config.yaml
norm_place: "pre"
batch_tokens: [32768, 65536, 131072]
doc_mask: true
Each number is 200 + 40 x the weight over its row's rms, rounded and kept within 0 to 999. Layers, rows and columns count from 0. The size before them is the row's rms in percent of the matrix's.

# layer 8 MLP down (transposed), 768x256, rms 0.111, rows 456-510, columns 0-63
088,226,206,184,235,171,209,129,194,258,176,266,240,206,195,183,170,238,177,208,52,158,181,230,241,195,214,180,177,197,174,244,199,211,188,225,246,177,182,181,222,175,175,163,134,231,202,172,247,200,284,233,196,213,226,183,207,198,190,127,185,174,174,186,288
097,167,246,165,177,183,251,248,239,184,140,224,216,227,159,292,162,156,193,216,78,211,209,232,194,159,203,167,238,109,193,218,154,182,164,224,187,227,236,249,201,219,193,212,240,201,192,223,168,194,208,225,212,209,206,168,187,113,231,219,168,223,133,173,185
087,182,249,278,251,199,216,201,247,197,226,204,215,155,208,209,206,205,164,180,218,239,240,156,105,195,187,235,169,216,241,230,120,196,166,220,216,247,240,201,164,242,176,121,254,194,216,251,265,226,152,160,164,267,173,249,221,159,190,167,163,204,163,270,205
100,170,207,206,232,162,171,217,235,136,125,218,171,201,210,174,214,177,185,243,184,295,183,112,183,271,192,164,185,163,207,279,206,210,188,221,187,226,204,177,180,159,171,223,162,246,218,196,221,248,193,206,248,158,257,164,115,209,200,180,243,179,155,196,222
096,192,277,210,251,256,191,182,196,226,212,200,176,175,211,195,183,313,236,199,219,223,199,176,224,193,244,170,177,195,186,223,295,269,188,164,178,180,194,203,233,219,206,177,190,181,224,216,203,177,139,232,140,144,278,190,171,244,180,216,164,201,165,244,246
095,293,187,230,162,212,134,228,218,168,186,164,143,260,198,154,214,216,261,199,290,239,251,104,171,194,193,205,217,239,218,243,205,209,235,169,185,176,237,201,138,171,221,146,192,178,224,197,187,147,163,219,232,176,199,124,166,156,156,235,265,245,169,276,266
118,111,152,132,235,198,214,230,240,190,265,159,225,211,174,227,107,199,213,192,91,156,188,223,233,233,261,199,200,189,248,176,230,168,214,188,156,289,203,151,121,174,222,229,254,297,223,167,179,141,207,147,161,158,170,221,154,178,182,191,188,251,148,220,230
100,143,210,223,220,151,180,208,157,156,110,191,164,169,245,225,274,150,252,181,151,193,169,152,171,201,191,183,178,188,178,208,157,172,126,144,185,206,223,250,235,165,198,285,210,162,123,210,131,227,232,185,160,146,246,165,128,153,239,179,196,228,182,155,146
099,228,258,191,249,201,175,202,180,155,224,191,222,130,155,180,271,173,202,150,100,205,199,220,199,237,233,170,167,154,196,246,203,191,166,254,200,196,210,142,222,154,132,189,183,175,197,209,211,193,200,191,222,202,191,237,189,245,200,230,315,161,240,200,200
104,228,245,283,231,175,210,166,282,197,152,179,186,166,162,225,243,164,187,210,214,197,215,269,133,177,236,271,254,139,232,204,217,215,116,183,173,198,205,223,120,169,227,181,206,135,111,233,186,191,140,233,216,148,204,248,158,128,224,179,187,122,271,220,219
095,248,216,272,236,206,282,177,269,201,158,226,218,183,199,217,218,256,210,169,179,218,170,90,243,145,131,149,273,305,249,172,217,224,174,225,194,135,191,234,220,223,217,234,168,217,204,147,198,210,180,143,198,174,205,215,243,196,134,194,230,194,202,244,152
098,251,184,219,231,147,262,304,212,205,248,224,161,208,215,87,165,155,215,222,224,279,205,244,187,238,232,178,225,266,212,195,99,208,180,186,134,177,276,216,186,196,244,244,154,253,137,218,209,272,205,244,141,223,197,147,170,148,240,226,201,219,186,261,246
096,197,197,265,119,161,235,218,226,187,188,262,224,186,182,194,219,212,248,221,228,238,153,183,197,234,238,143,230,203,194,188,195,177,221,252,159,158,195,222,231,213,245,212,144,219,191,183,176,144,136,169,254,244,142,100,224,217,289,204,216,229,176,150,236
085,230,201,253,214,225,119,175,200,228,205,230,206,157,147,187,155,184,201,230,190,136,249,234,204,295,151,217,170,172,142,213,253,225,262,216,238,161,202,181,91,201,227,225,232,163,178,210,235,204,187,231,191,226,239,235,237,221,184,224,217,223,189,228,201
100,228,226,203,243,129,191,215,141,217,180,161,230,171,179,152,258,172,201,205,306,227,125,124,163,209,253,193,183,216,105,146,210,295,187,162,206,182,184,196,121,233,178,214,141,260,182,166,208,152,151,238,191,179,232,193,172,155,174,234,270,238,161,214,134
109,210,293,182,174,233,200,161,212,164,178,137,244,187,257,199,274,126,170,182,206,165,180,149,209,156,176,216,179,178,188,201,148,228,191,169,195,152,147,209,226,189,165,252,227,258,196,228,209,163,171,198,242,284,194,99,204,120,208,202,212,182,235,194,127
098,174,185,214,230,226,180,259,199,246,182,251,222,114,215,205,185,111,196,227,209,130,188,186,241,175,144,258,267,270,206,230,190,143,150,243,208,161,204,213,231,249,167,178,236,130,171,242,166,261,183,212,222,179,290,165,214,282,183,144,214,112,146,196,148
089,228,171,244,174,176,190,191,195,199,208,256,153,289,155,251,166,241,206,167,215,268,171,245,231,237,203,173,176,208,188,201,139,239,204,202,296,82,162,158,255,175,251,173,285,247,196,201,217,178,281,193,193,144,222,185,251,225,160,217,241,169,222,239,234
100,212,266,213,252,158,189,154,261,113,145,224,84,213,187,235,312,134,210,190,266,217,175,179,150,205,183,271,160,237,233,245,164,227,219,146,236,153,279,184,231,234,155,239,169,156,199,216,260,202,198,267,216,255,213,229,167,193,250,223,196,166,148,212,200
102,205,172,210,215,187,125,179,298,180,228,202,194,158,145,217,216,199,228,188,29,161,145,111,132,186,188,197,149,243,265,194,205,189,199,234,181,170,186,148,224,234,183,203,116,123,151,235,239,264,195,198,218,216,162,169,135,188,185,297,231,168,230,175,221
099,117,179,238,184,235,276,185,226,194,198,185,141,240,242,217,198,214,153,186,232,241,254,180,146,212,218,249,132,210,226,185,143,215,145,236,214,253,186,147,178,202,133,196,136,256,180,212,216,226,251,259,194,239,219,228,201,240,156,136,192,175,160,237,178
101,257,148,201,197,163,186,230,227,205,150,195,231,266,148,161,212,212,217,157,218,258,162,222,245,194,237,164,173,190,250,208,298,175,263,230,161,213,148,189,159,194,307,161,202,203,217,223,103,227,214,174,183,285,260,236,231,201,171,242,200,169,262,240,207
104,173,206,160,118,185,151,211,206,268,140,212,196,211,242,237,200,190,242,180,198,204,142,197,234,164,159,155,143,148,207,217,187,162,211,221,205,149,227,163,139,193,217,192,207,157,191,302,134,222,276,231,163,167,194,153,148,154,181,237,199,215,132,189,232
108,162,224,183,222,191,242,187,205,204,145,227,202,245,221,166,198,185,207,178,175,212,186,162,220,115,231,219,200,151,166,212,211,160,122,227,257,196,196,217,233,118,111,175,213,236,208,201,238,128,199,211,192,320,165,187,242,125,236,197,238,162,193,177,196
091,159,171,234,260,185,213,211,189,187,202,178,189,209,139,253,193,224,220,188,321,222,215,205,285,217,254,137,227,180,211,179,157,179,275,278,169,170,162,186,206,165,151,203,218,317,215,163,198,149,177,196,163,129,141,153,146,188,169,131,155,233,118,152,217
119,242,160,192,251,233,131,173,191,164,172,214,186,147,179,204,161,223,220,184,6,201,171,225,235,179,265,199,231,202,224,126,286,245,182,164,212,227,212,246,203,110,185,155,176,257,238,187,238,240,174,227,217,263,191,228,255,152,269,171,185,200,187,141,130
100,134,229,177,185,175,108,197,242,176,201,240,194,254,154,203,244,220,212,172,140,224,144,188,293,228,206,147,177,276,230,203,191,157,157,213,190,145,133,163,186,229,196,192,184,180,241,170,198,206,205,190,239,158,185,208,224,158,213,217,303,219,223,192,231
092,209,189,239,221,186,200,287,202,155,185,174,235,192,236,254,229,143,189,196,87,163,227,283,200,153,167,181,211,185,196,222,95,191,152,207,231,256,198,229,265,164,262,224,298,206,151,183,252,202,212,186,151,198,166,193,203,124,231,166,229,197,148,228,215
112,257,238,176,198,237,309,187,165,204,209,252,233,170,170,243,152,136,216,161,235,144,151,232,195,159,164,177,225,181,165,222,135,179,168,205,207,178,184,177,273,163,113,256,122,252,198,275,290,215,201,145,261,193,235,161,239,280,213,206,207,212,146,175,169
100,192,252,178,122,199,200,201,126,141,224,214,268,160,182,224,204,232,201,207,88,205,229,241,141,122,113,194,179,172,216,140,250,168,202,212,180,157,215,218,192,262,228,231,235,228,209,243,229,223,213,233,219,219,187,232,160,181,184,147,217,191,175,195,280
133,213,224,256,217,212,223,145,185,219,177,214,272,201,227,207,194,210,202,225,0,270,285,156,253,239,208,241,221,248,224,221,254,228,139,286,216,288,197,179,168,160,219,123,171,149,238,220,197,203,233,178,243,147,213,178,241,213,217,245,268,177,223,175,186
091,190,167,195,217,146,180,217,115,237,220,261,197,161,227,186,182,134,173,141,194,229,105,190,221,111,180,157,163,227,220,198,212,173,182,219,196,155,259,204,188,199,196,219,138,205,197,269,216,177,226,237,117,252,285,163,238,188,246,233,221,198,178,302,249
104,211,193,288,283,182,237,169,167,139,135,183,140,299,222,208,255,231,208,177,155,194,278,121,187,195,150,210,213,216,118,285,242,157,173,148,134,212,247,284,157,213,144,257,163,129,217,186,229,163,201,191,167,211,186,239,126,194,235,232,178,126,149,194,196
097,190,198,178,206,186,184,220,100,240,200,218,195,218,212,255,186,221,170,212,236,144,245,176,233,236,192,201,102,218,195,200,158,216,207,215,225,205,190,250,259,182,198,211,149,236,198,182,271,186,228,212,184,207,161,174,161,224,211,178,240,247,199,160,195
102,234,118,176,201,167,262,195,164,222,222,148,258,239,257,185,173,227,174,252,131,149,234,227,176,279,154,237,193,189,201,186,210,196,197,266,255,213,150,223,164,187,199,194,243,198,226,161,154,213,198,184,215,201,183,237,200,229,227,139,183,139,183,256,186
101,125,151,139,186,250,172,130,240,185,172,170,178,277,226,229,110,214,114,227,305,195,257,260,187,142,178,212,214,267,226,235,184,133,212,198,215,241,152,256,184,170,241,229,216,179,225,206,177,158,245,197,157,251,173,187,181,197,238,190,230,156,200,216,216
106,211,157,263,139,241,163,216,194,164,159,239,185,192,212,251,212,182,191,167,125,259,180,204,201,201,183,213,149,169,280,178,234,169,190,156,235,155,212,309,257,239,144,180,238,179,250,146,209,245,293,208,168,238,185,254,166,262,227,217,129,294,196,179,189
110,238,194,160,254,177,263,197,190,216,209,164,242,194,198,202,187,205,173,228,210,152,207,182,246,252,180,203,169,144,143,274,174,204,228,215,173,144,168,143,234,222,166,176,248,220,244,211,207,189,146,164,114,254,247,246,244,222,181,195,270,178,196,202,204
090,179,195,252,206,223,240,186,294,225,206,208,172,181,105,141,210,187,209,139,175,204,243,158,164,217,250,266,135,216,169,292,192,163,176,225,169,127,221,211,182,253,252,183,202,252,243,235,242,144,96,273,216,235,247,226,143,224,143,190,266,239,156,275,219
098,195,201,258,174,225,210,151,194,186,232,208,264,198,171,213,138,214,216,193,208,226,250,230,220,246,231,242,191,207,132,208,174,218,218,189,204,205,204,226,162,155,150,209,199,182,226,166,164,266,226,130,174,229,197,238,253,237,214,223,202,207,165,219,208
097,232,214,295,95,279,171,246,201,174,216,208,209,221,227,249,223,212,177,209,32,264,185,222,139,192,171,168,160,140,205,183,160,270,207,233,208,179,200,208,144,210,231,189,193,177,209,188,203,208,205,209,148,223,196,214,181,202,200,270,114,202,188,176,145
098,269,227,205,143,204,169,282,168,169,248,167,171,229,73,212,172,200,231,187,141,142,176,168,192,221,200,205,106,225,214,211,154,227,220,205,230,209,213,246,201,163,189,183,279,189,237,156,163,222,175,126,152,244,216,184,160,178,217,254,207,171,190,198,259
088,212,282,157,203,220,156,187,184,267,218,227,199,171,203,253,231,178,118,149,169,173,150,283,164,197,236,171,201,208,166,184,215,151,169,189,155,232,181,242,172,161,176,195,192,176,265,211,217,175,198,109,211,288,118,201,202,176,206,178,218,157,286,191,149
088,213,214,252,138,252,202,145,203,149,229,168,231,126,152,148,170,177,159,204,240,160,189,239,252,205,220,158,273,204,235,235,207,200,205,210,192,207,206,135,218,215,182,222,161,188,145,188,232,204,202,226,209,128,160,192,220,148,249,239,258,136,210,201,192
098,162,167,137,238,177,216,192,145,204,186,122,175,235,186,224,224,270,209,179,69,179,252,236,195,201,192,152,269,181,285,220,207,183,208,169,190,212,228,144,195,202,134,228,225,191,245,209,184,165,158,214,125,201,148,194,279,215,188,246,209,201,192,143,207
085,153,142,158,238,227,234,231,180,194,195,172,182,210,211,211,233,211,175,221,295,210,189,204,216,236,189,223,204,201,199,199,121,226,223,217,248,134,205,199,137,157,149,243,184,168,221,142,230,199,212,262,238,222,242,192,153,184,225,184,195,220,260,223,181
106,272,126,276,134,222,229,221,218,159,178,187,240,187,229,182,248,213,219,198,235,251,287,164,161,152,190,178,280,220,189,158,212,218,226,247,224,268,233,142,223,189,176,154,131,197,174,202,235,180,190,181,229,163,179,158,224,246,197,221,255,190,191,242,153
112,137,195,231,259,192,235,163,191,200,186,185,179,151,193,264,137,195,247,215,53,191,215,201,228,205,141,202,235,195,245,130,202,200,135,214,170,176,196,201,131,156,111,246,145,242,179,275,207,173,236,174,231,249,192,232,217,131,176,168,246,230,211,181,192
090,220,195,253,173,152,237,222,200,227,170,176,207,254,173,220,168,209,178,258,230,254,222,264,252,143,214,210,224,176,196,128,160,232,230,171,183,193,182,220,196,189,131,275,279,163,217,224,166,198,202,201,167,180,200,259,164,184,157,210,192,165,187,176,264
095,143,220,124,143,156,297,225,180,177,201,228,165,185,201,207,199,195,173,195,89,215,200,214,261,213,184,213,225,188,244,205,132,160,195,191,211,164,223,195,211,158,263,175,200,181,238,205,183,245,179,258,171,183,180,251,210,240,229,263,204,169,149,209,241
103,265,187,227,197,261,206,187,140,196,207,150,128,213,211,253,272,220,213,196,210,180,164,274,272,229,169,207,141,299,195,212,156,204,202,217,263,214,273,225,216,199,194,159,229,124,225,210,189,188,131,179,213,166,163,144,198,169,185,77,278,158,208,257,158
097,184,216,132,237,257,260,192,240,180,169,168,174,176,229,129,209,232,227,170,138,129,136,219,166,271,152,212,188,143,184,200,217,218,250,141,198,268,142,250,273,131,205,223,221,230,199,190,284,210,214,196,130,101,233,212,239,197,183,252,254,147,199,189,217
090,116,168,199,168,131,167,188,172,104,181,199,146,175,250,172,128,170,257,224,120,259,162,310,254,207,178,238,150,165,240,244,180,226,158,208,233,165,174,211,297,173,150,157,165,251,210,218,198,199,229,167,156,274,184,204,182,144,159,189,171,170,262,190,192
095,160,143,193,246,190,174,185,208,185,195,176,261,168,264,196,150,168,289,256,70,275,204,191,239,160,195,226,181,252,219,94,233,195,239,199,251,286,195,238,164,111,146,176,207,172,93,124,213,221,194,176,153,196,202,204,209,192,232,156,178,149,180,192,177
087,274,172,177,163,208,190,234,176,187,216,183,224,253,190,218,210,199,217,175,49,168,230,180,248,187,233,230,227,206,166,220,228,239,187,156,234,174,159,227,143,163,94,195,135,224,223,241,282,247,231,163,229,245,232,234,213,219,234,179,188,148,124,202,311
# layer 8 MLP up, 768x256, rms 0.191, rows 457-510, columns 0-63
090,210,178,184,190,261,163,85,204,275,140,285,245,178,270,126,154,267,215,273,282,170,204,236,258,136,236,127,210,177,208,180,182,127,209,202,198,151,178,151,191,171,197,202,190,214,180,179,226,206,217,228,258,161,194,226,244,200,240,243,223,253,270,183,241
110,214,164,188,249,188,227,264,187,239,179,119,280,272,168,153,242,226,181,168,232,160,233,199,174,178,143,182,117,207,221,246,201,219,164,262,220,218,244,186,234,171,220,153,231,135,201,264,272,222,162,164,170,97,170,189,177,180,243,267,205,239,126,158,207
099,177,202,179,153,140,200,172,207,130,232,230,240,178,221,198,199,131,202,253,217,125,231,225,185,219,262,125,223,153,166,178,210,187,136,201,179,226,187,186,244,240,205,241,242,206,192,199,234,197,140,263,154,166,227,196,186,245,180,155,237,199,253,140,174
110,214,266,262,149,241,236,207,153,140,225,143,195,225,204,208,154,218,200,180,229,233,224,221,243,199,197,219,223,187,178,172,145,221,210,183,217,248,165,147,252,228,193,180,205,161,206,227,195,212,229,157,199,231,167,232,300,191,198,213,250,242,173,259,202
102,209,258,259,188,278,221,173,188,216,166,195,203,220,213,237,203,130,157,180,274,131,243,134,228,243,211,167,222,160,174,181,238,197,177,278,192,177,145,264,200,243,213,209,194,159,113,190,240,127,291,168,205,155,215,247,197,193,180,221,197,186,212,174,238
093,213,237,148,173,247,111,189,313,139,246,233,219,230,219,149,99,180,170,167,203,194,178,254,205,290,199,228,215,180,190,214,209,231,204,167,222,218,212,186,243,217,164,197,225,237,207,171,160,157,201,181,225,181,173,224,151,206,178,171,178,209,205,273,278
104,184,202,184,126,153,56,207,178,165,189,209,140,175,177,221,235,231,123,205,152,227,226,157,131,175,237,125,144,230,186,165,113,206,172,182,154,239,284,202,203,199,201,124,248,191,279,138,189,231,209,217,164,249,203,216,210,213,231,146,258,176,173,229,279
098,182,298,207,202,203,261,196,213,174,266,242,248,164,215,197,208,195,276,211,168,273,225,187,180,201,132,186,180,167,189,172,201,168,260,173,158,204,146,200,122,196,106,162,193,180,174,145,229,124,207,97,148,276,224,236,221,221,251,181,145,215,194,206,197
104,183,252,246,200,241,186,193,195,267,176,278,169,223,239,175,169,170,228,168,294,175,198,278,247,309,224,168,200,145,176,160,221,221,208,202,235,204,227,184,198,220,204,175,245,175,220,125,201,283,224,207,204,190,248,158,159,201,225,159,259,192,219,139,210
100,232,216,237,237,148,196,210,170,178,206,177,102,265,200,230,164,224,236,220,191,192,209,183,203,107,180,193,185,204,175,143,182,212,196,143,190,123,226,223,181,213,208,228,166,218,179,273,215,179,190,229,168,205,206,159,202,203,146,242,211,223,185,215,117
105,222,159,206,238,259,199,199,218,182,272,149,209,260,230,243,185,137,172,194,255,237,175,228,128,290,309,223,201,279,302,297,214,155,190,187,240,101,307,209,143,173,159,213,182,193,236,145,183,224,199,232,206,176,129,139,292,230,200,168,229,218,122,278,202
110,193,187,205,191,232,160,177,185,161,236,246,210,194,235,180,230,262,175,202,223,236,207,208,174,266,200,145,200,214,161,242,267,173,208,295,246,156,171,160,199,209,211,188,215,250,144,185,245,217,243,212,144,219,176,153,232,241,193,258,191,235,199,150,226
092,222,130,173,236,226,258,174,205,219,187,194,199,202,217,183,193,178,233,198,174,197,192,209,223,136,248,245,174,206,225,190,177,194,149,132,191,211,244,167,204,172,157,224,205,219,191,160,249,206,197,196,182,227,231,231,146,222,223,203,228,242,244,156,178
096,203,191,122,169,116,209,248,221,231,224,203,230,286,217,244,205,158,187,216,238,167,151,263,158,171,192,214,129,138,139,212,233,257,265,202,270,121,223,171,235,206,156,194,239,160,211,126,198,253,172,247,173,275,182,187,247,158,158,201,174,214,171,125,186
090,207,287,270,207,209,217,170,211,255,231,145,228,139,170,190,227,202,222,171,166,194,244,223,215,207,233,210,180,231,123,156,233,170,227,210,209,232,255,288,142,67,121,216,145,174,223,227,204,145,257,200,199,148,174,214,241,217,181,204,94,138,240,207,164
093,211,193,174,189,185,200,213,226,258,192,141,219,246,238,218,233,216,190,130,196,144,224,165,183,170,212,134,166,88,187,200,194,171,245,252,180,127,243,169,220,241,194,226,260,239,188,193,200,238,202,206,220,190,157,193,179,157,190,254,107,182,192,253,183
104,200,199,206,239,210,167,226,183,128,229,173,151,208,184,284,198,218,202,229,221,189,223,135,198,159,262,124,198,129,173,180,196,163,229,176,239,116,199,248,250,219,245,161,205,215,125,242,221,235,187,207,199,128,200,218,217,178,148,247,194,137,179,157,188
098,224,212,139,188,207,187,208,234,156,214,279,257,209,154,175,216,138,198,237,294,149,278,242,224,214,222,182,205,151,207,218,241,204,193,283,214,193,153,200,214,179,227,143,215,134,186,230,212,130,280,239,214,236,226,186,237,312,274,227,113,213,258,204,200
083,137,272,263,178,210,220,242,140,234,126,173,234,194,207,121,181,179,201,262,266,144,197,250,160,172,251,151,148,256,210,197,142,170,137,205,198,209,226,209,143,211,282,218,249,284,199,158,233,148,222,208,251,249,100,211,177,202,166,177,220,177,252,177,207
106,83,218,245,239,209,203,172,199,161,187,196,191,205,189,185,204,167,60,210,172,284,152,124,213,200,127,184,227,180,164,226,232,211,252,270,157,202,139,274,186,172,257,186,226,244,245,256,193,166,198,231,199,253,224,180,172,179,259,148,184,157,192,209,167
092,243,181,252,154,233,139,192,153,178,232,231,235,222,245,217,217,150,203,213,220,168,203,213,168,286,240,195,199,246,175,136,139,270,190,193,163,136,160,218,260,200,263,154,188,149,174,207,262,165,221,192,186,201,255,190,207,142,147,178,150,219,231,205,239
097,163,236,243,282,172,176,230,174,174,162,219,277,227,176,210,292,201,175,186,230,181,179,147,151,237,219,217,213,228,159,258,235,189,171,195,239,197,170,237,176,140,153,178,176,165,227,151,221,175,217,183,207,221,181,234,164,165,152,177,211,177,177,135,239
103,233,190,221,200,250,281,239,175,300,157,154,323,135,166,208,209,194,181,205,236,261,202,153,182,203,245,191,180,175,121,190,209,155,244,230,197,186,196,145,185,195,162,202,196,200,156,241,160,220,204,240,169,270,279,216,166,145,168,177,183,183,160,95,224
107,129,193,239,139,120,212,218,228,204,189,203,179,239,130,142,193,198,167,124,272,227,172,203,247,222,195,241,177,161,210,221,231,164,180,203,197,205,209,102,207,181,211,64,230,181,231,158,221,261,168,143,199,175,190,226,179,127,192,205,306,180,188,224,156
110,189,206,250,242,243,219,224,174,256,160,236,176,146,228,193,214,197,238,134,180,219,195,164,269,168,169,158,298,206,151,211,216,149,193,245,121,242,207,183,139,276,193,134,210,179,221,192,186,253,173,194,258,174,265,200,200,183,230,131,247,216,157,240,266
084,214,178,249,213,208,244,224,212,186,204,224,233,125,190,284,245,205,250,214,135,257,252,200,242,249,141,212,202,180,198,216,174,205,230,191,169,149,201,182,216,205,187,189,222,145,209,261,244,184,143,190,176,178,200,126,171,209,105,251,127,183,202,192,258
090,227,205,217,191,224,231,132,224,258,212,188,241,186,191,171,230,152,184,219,155,237,200,228,218,232,183,151,288,177,151,190,249,219,228,203,229,118,164,203,172,228,252,253,131,170,246,185,250,134,247,249,129,290,270,236,174,259,178,180,114,166,235,193,199
097,145,282,249,211,177,172,193,226,141,200,228,197,148,267,203,232,270,189,149,189,165,212,174,260,241,223,197,227,154,162,280,204,193,260,197,156,194,143,279,244,189,177,134,183,226,265,201,249,178,213,244,262,121,176,161,189,204,239,191,171,212,244,245,200
097,204,164,141,256,150,201,169,179,203,214,189,209,225,213,155,197,178,206,153,142,154,158,283,175,176,187,169,190,198,225,202,216,217,205,233,156,268,170,232,286,195,118,221,176,228,220,229,306,241,168,255,199,151,274,226,214,218,213,243,252,257,183,176,233
097,248,250,163,214,198,241,265,177,159,211,188,224,159,237,244,199,195,161,173,156,224,184,166,246,201,208,235,261,215,209,189,221,242,224,227,261,193,211,193,184,260,156,165,150,184,244,229,232,251,191,200,266,255,263,183,153,176,252,203,167,163,120,168,173
099,128,192,177,240,257,224,240,186,177,228,140,206,141,200,226,209,151,192,258,254,208,266,174,210,160,199,45,241,189,224,209,242,255,198,263,210,223,227,202,191,198,200,190,262,205,190,218,193,223,259,163,214,163,236,201,186,243,158,235,159,149,208,198,149
105,201,194,253,172,175,219,170,255,152,194,164,224,211,131,142,232,229,174,169,201,168,234,175,124,173,195,190,196,247,199,243,261,108,151,151,191,276,218,176,244,173,215,126,191,198,155,187,229,176,222,185,252,191,205,208,124,213,183,223,204,141,226,216,186
102,216,138,324,189,168,202,249,170,198,204,227,183,172,181,205,251,148,124,205,178,182,238,227,239,183,147,178,247,156,206,196,200,160,153,204,170,205,184,246,247,162,209,180,227,230,219,173,227,174,251,204,240,87,166,178,241,185,211,223,176,165,233,123,274
090,172,207,228,158,221,248,277,264,175,266,222,177,139,163,140,229,216,221,164,185,159,248,203,161,188,204,217,194,158,158,228,201,171,240,197,158,238,210,146,186,190,215,142,175,138,153,140,180,171,127,208,191,218,243,194,199,244,140,156,150,239,235,209,279
101,232,179,169,158,156,207,188,194,243,195,160,202,223,209,204,149,135,110,250,262,185,283,298,272,159,199,143,287,175,193,176,168,156,276,224,183,196,156,225,194,200,178,170,282,249,194,128,163,220,223,143,193,184,201,132,269,238,243,253,224,160,199,172,156
097,207,231,277,176,317,271,171,159,263,193,168,212,193,220,188,243,148,145,259,164,170,237,270,231,191,221,191,229,250,186,139,129,223,196,200,219,118,223,188,269,261,126,122,188,164,231,167,123,208,193,177,220,207,253,152,165,284,219,206,243,157,147,158,154
093,202,243,241,148,270,126,173,226,156,260,253,153,225,203,226,147,173,198,175,222,146,171,272,209,225,187,201,211,232,252,120,240,204,199,147,193,208,230,203,208,229,223,221,210,129,127,226,245,193,256,248,248,209,132,197,156,180,183,191,154,259,245,222,156
099,190,156,164,214,233,165,154,131,171,163,182,173,192,184,201,126,181,204,131,259,212,194,185,213,166,136,241,153,245,227,172,199,201,284,223,222,265,225,156,191,167,188,207,207,145,150,182,119,223,270,230,201,279,212,127,172,215,279,157,255,213,211,199,226
105,183,117,207,203,188,231,201,220,226,203,188,260,159,158,186,222,163,214,234,214,231,130,206,149,214,254,250,190,158,212,119,230,223,168,231,243,139,280,239,145,208,219,128,217,179,158,218,213,154,139,251,142,198,163,120,260,160,189,212,198,217,133,188,200
087,191,173,139,197,222,226,182,107,212,216,214,171,218,224,152,211,202,231,199,136,118,175,137,220,198,257,160,191,240,244,334,228,202,296,163,195,150,181,189,249,224,166,279,177,179,210,243,220,218,209,184,225,170,222,163,176,187,184,282,246,210,238,172,175
100,245,114,229,243,210,165,185,113,264,179,133,212,162,238,166,126,197,180,188,151,158,247,234,222,261,205,189,212,212,186,208,153,198,205,148,234,269,213,177,151,167,187,200,188,211,249,318,153,266,166,150,193,144,248,188,246,246,212,173,173,112,215,239,244
085,264,113,229,146,295,207,163,208,182,209,245,192,194,206,243,180,202,182,188,180,278,156,152,206,213,152,180,176,263,158,229,165,231,220,240,194,212,207,205,226,204,234,227,163,211,150,182,248,221,192,264,214,236,204,160,228,236,208,194,226,179,221,192,206
091,160,173,231,177,194,180,165,208,268,200,234,143,211,205,237,247,162,225,196,143,283,209,197,172,240,201,279,203,158,200,186,177,213,251,137,145,267,229,222,205,225,177,222,207,225,291,220,197,198,175,168,211,198,262,249,174,215,189,217,203,154,190,143,236
095,233,189,165,217,226,207,264,191,177,181,199,201,210,257,196,188,200,166,240,171,202,197,245,190,149,181,118,164,193,170,184,163,170,261,234,163,113,199,185,282,185,153,161,221,159,253,141,234,215,181,242,218,228,173,198,167,140,179,226,233,151,240,241,221
099,238,192,215,132,219,140,208,228,234,264,213,101,212,188,149,183,163,188,207,256,270,159,249,286,152,103,169,178,252,188,157,231,261,135,210,122,161,238,165,173,215,157,187,175,235,166,203,171,162,179,161,205,230,234,173,199,220,231,243,247,178,172,208,135
095,176,250,240,240,218,130,212,160,220,168,202,276,242,161,240,235,253,185,100,180,162,217,236,184,245,258,180,196,180,183,199,207,256,162,227,219,171,193,249,148,159,223,146,189,239,193,224,213,208,186,200,302,158,218,252,159,188,257,242,217,205,200,149,215
092,208,266,206,175,277,243,132,161,248,233,229,171,180,249,218,201,169,221,229,220,177,190,236,164,166,221,196,137,178,135,171,237,208,233,170,208,190,229,101,202,204,213,280,202,195,185,198,203,247,159,161,178,183,206,146,198,272,243,234,236,150,178,172,200
092,200,179,214,159,205,164,190,263,172,227,231,173,215,153,187,265,139,245,225,174,171,202,240,178,249,137,271,233,202,212,204,152,196,192,157,230,161,216,215,202,247,180,216,221,184,298,129,258,204,205,134,283,206,224,199,186,118,216,151,238,239,219,228,152
089,155,272,245,136,145,163,130,220,151,199,222,187,157,130,217,259,220,230,212,161,248,160,254,168,225,186,231,120,150,197,157,229,189,255,169,184,185,327,250,203,302,224,192,234,214,227,200,231,166,245,196,224,257,186,179,253,180,191,196,226,228,209,202,217
107,229,219,212,199,251,148,105,139,169,190,143,190,165,231,201,149,259,176,195,253,92,177,210,192,222,154,175,204,205,179,271,205,215,194,146,195,261,217,246,268,238,186,95,209,200,262,243,205,191,171,251,243,102,192,149,283,212,228,158,154,179,192,287,241
110,167,255,203,201,254,191,153,200,190,216,176,151,194,216,194,71,198,214,101,240,152,172,224,213,226,264,154,204,237,112,149,209,247,210,168,200,248,139,135,222,180,210,189,196,266,213,225,254,227,220,204,192,197,134,249,286,178,233,162,169,174,165,210,114
100,184,234,198,235,177,185,261,241,197,237,253,261,237,201,193,186,214,213,212,189,252,288,255,125,171,213,232,258,226,165,187,108,178,268,218,217,119,172,226,120,253,171,205,246,246,186,162,192,201,190,184,257,208,209,178,184,281,229,204,201,123,200,211,261
097,185,219,167,140,190,173,257,144,220,185,248,137,190,145,310,208,146,126,192,128,196,179,138,139,228,184,206,226,237,195,173,243,260,189,166,249,217,232,227,256,272,240,207,224,249,226,217,254,204,198,299,244,158,198,187,197,237,166,155,216,214,207,213,212
098,179,200,249,170,197,175,225,228,211,211,192,237,128,153,251,171,185,210,269,200,226,223,140,237,157,227,210,163,179,223,273,222,207,260,171,261,223,163,227,189,216,179,149,125,206,213,243,188,175,227,102,109,204,155,231,132,234,196,165,150,211,223,200,171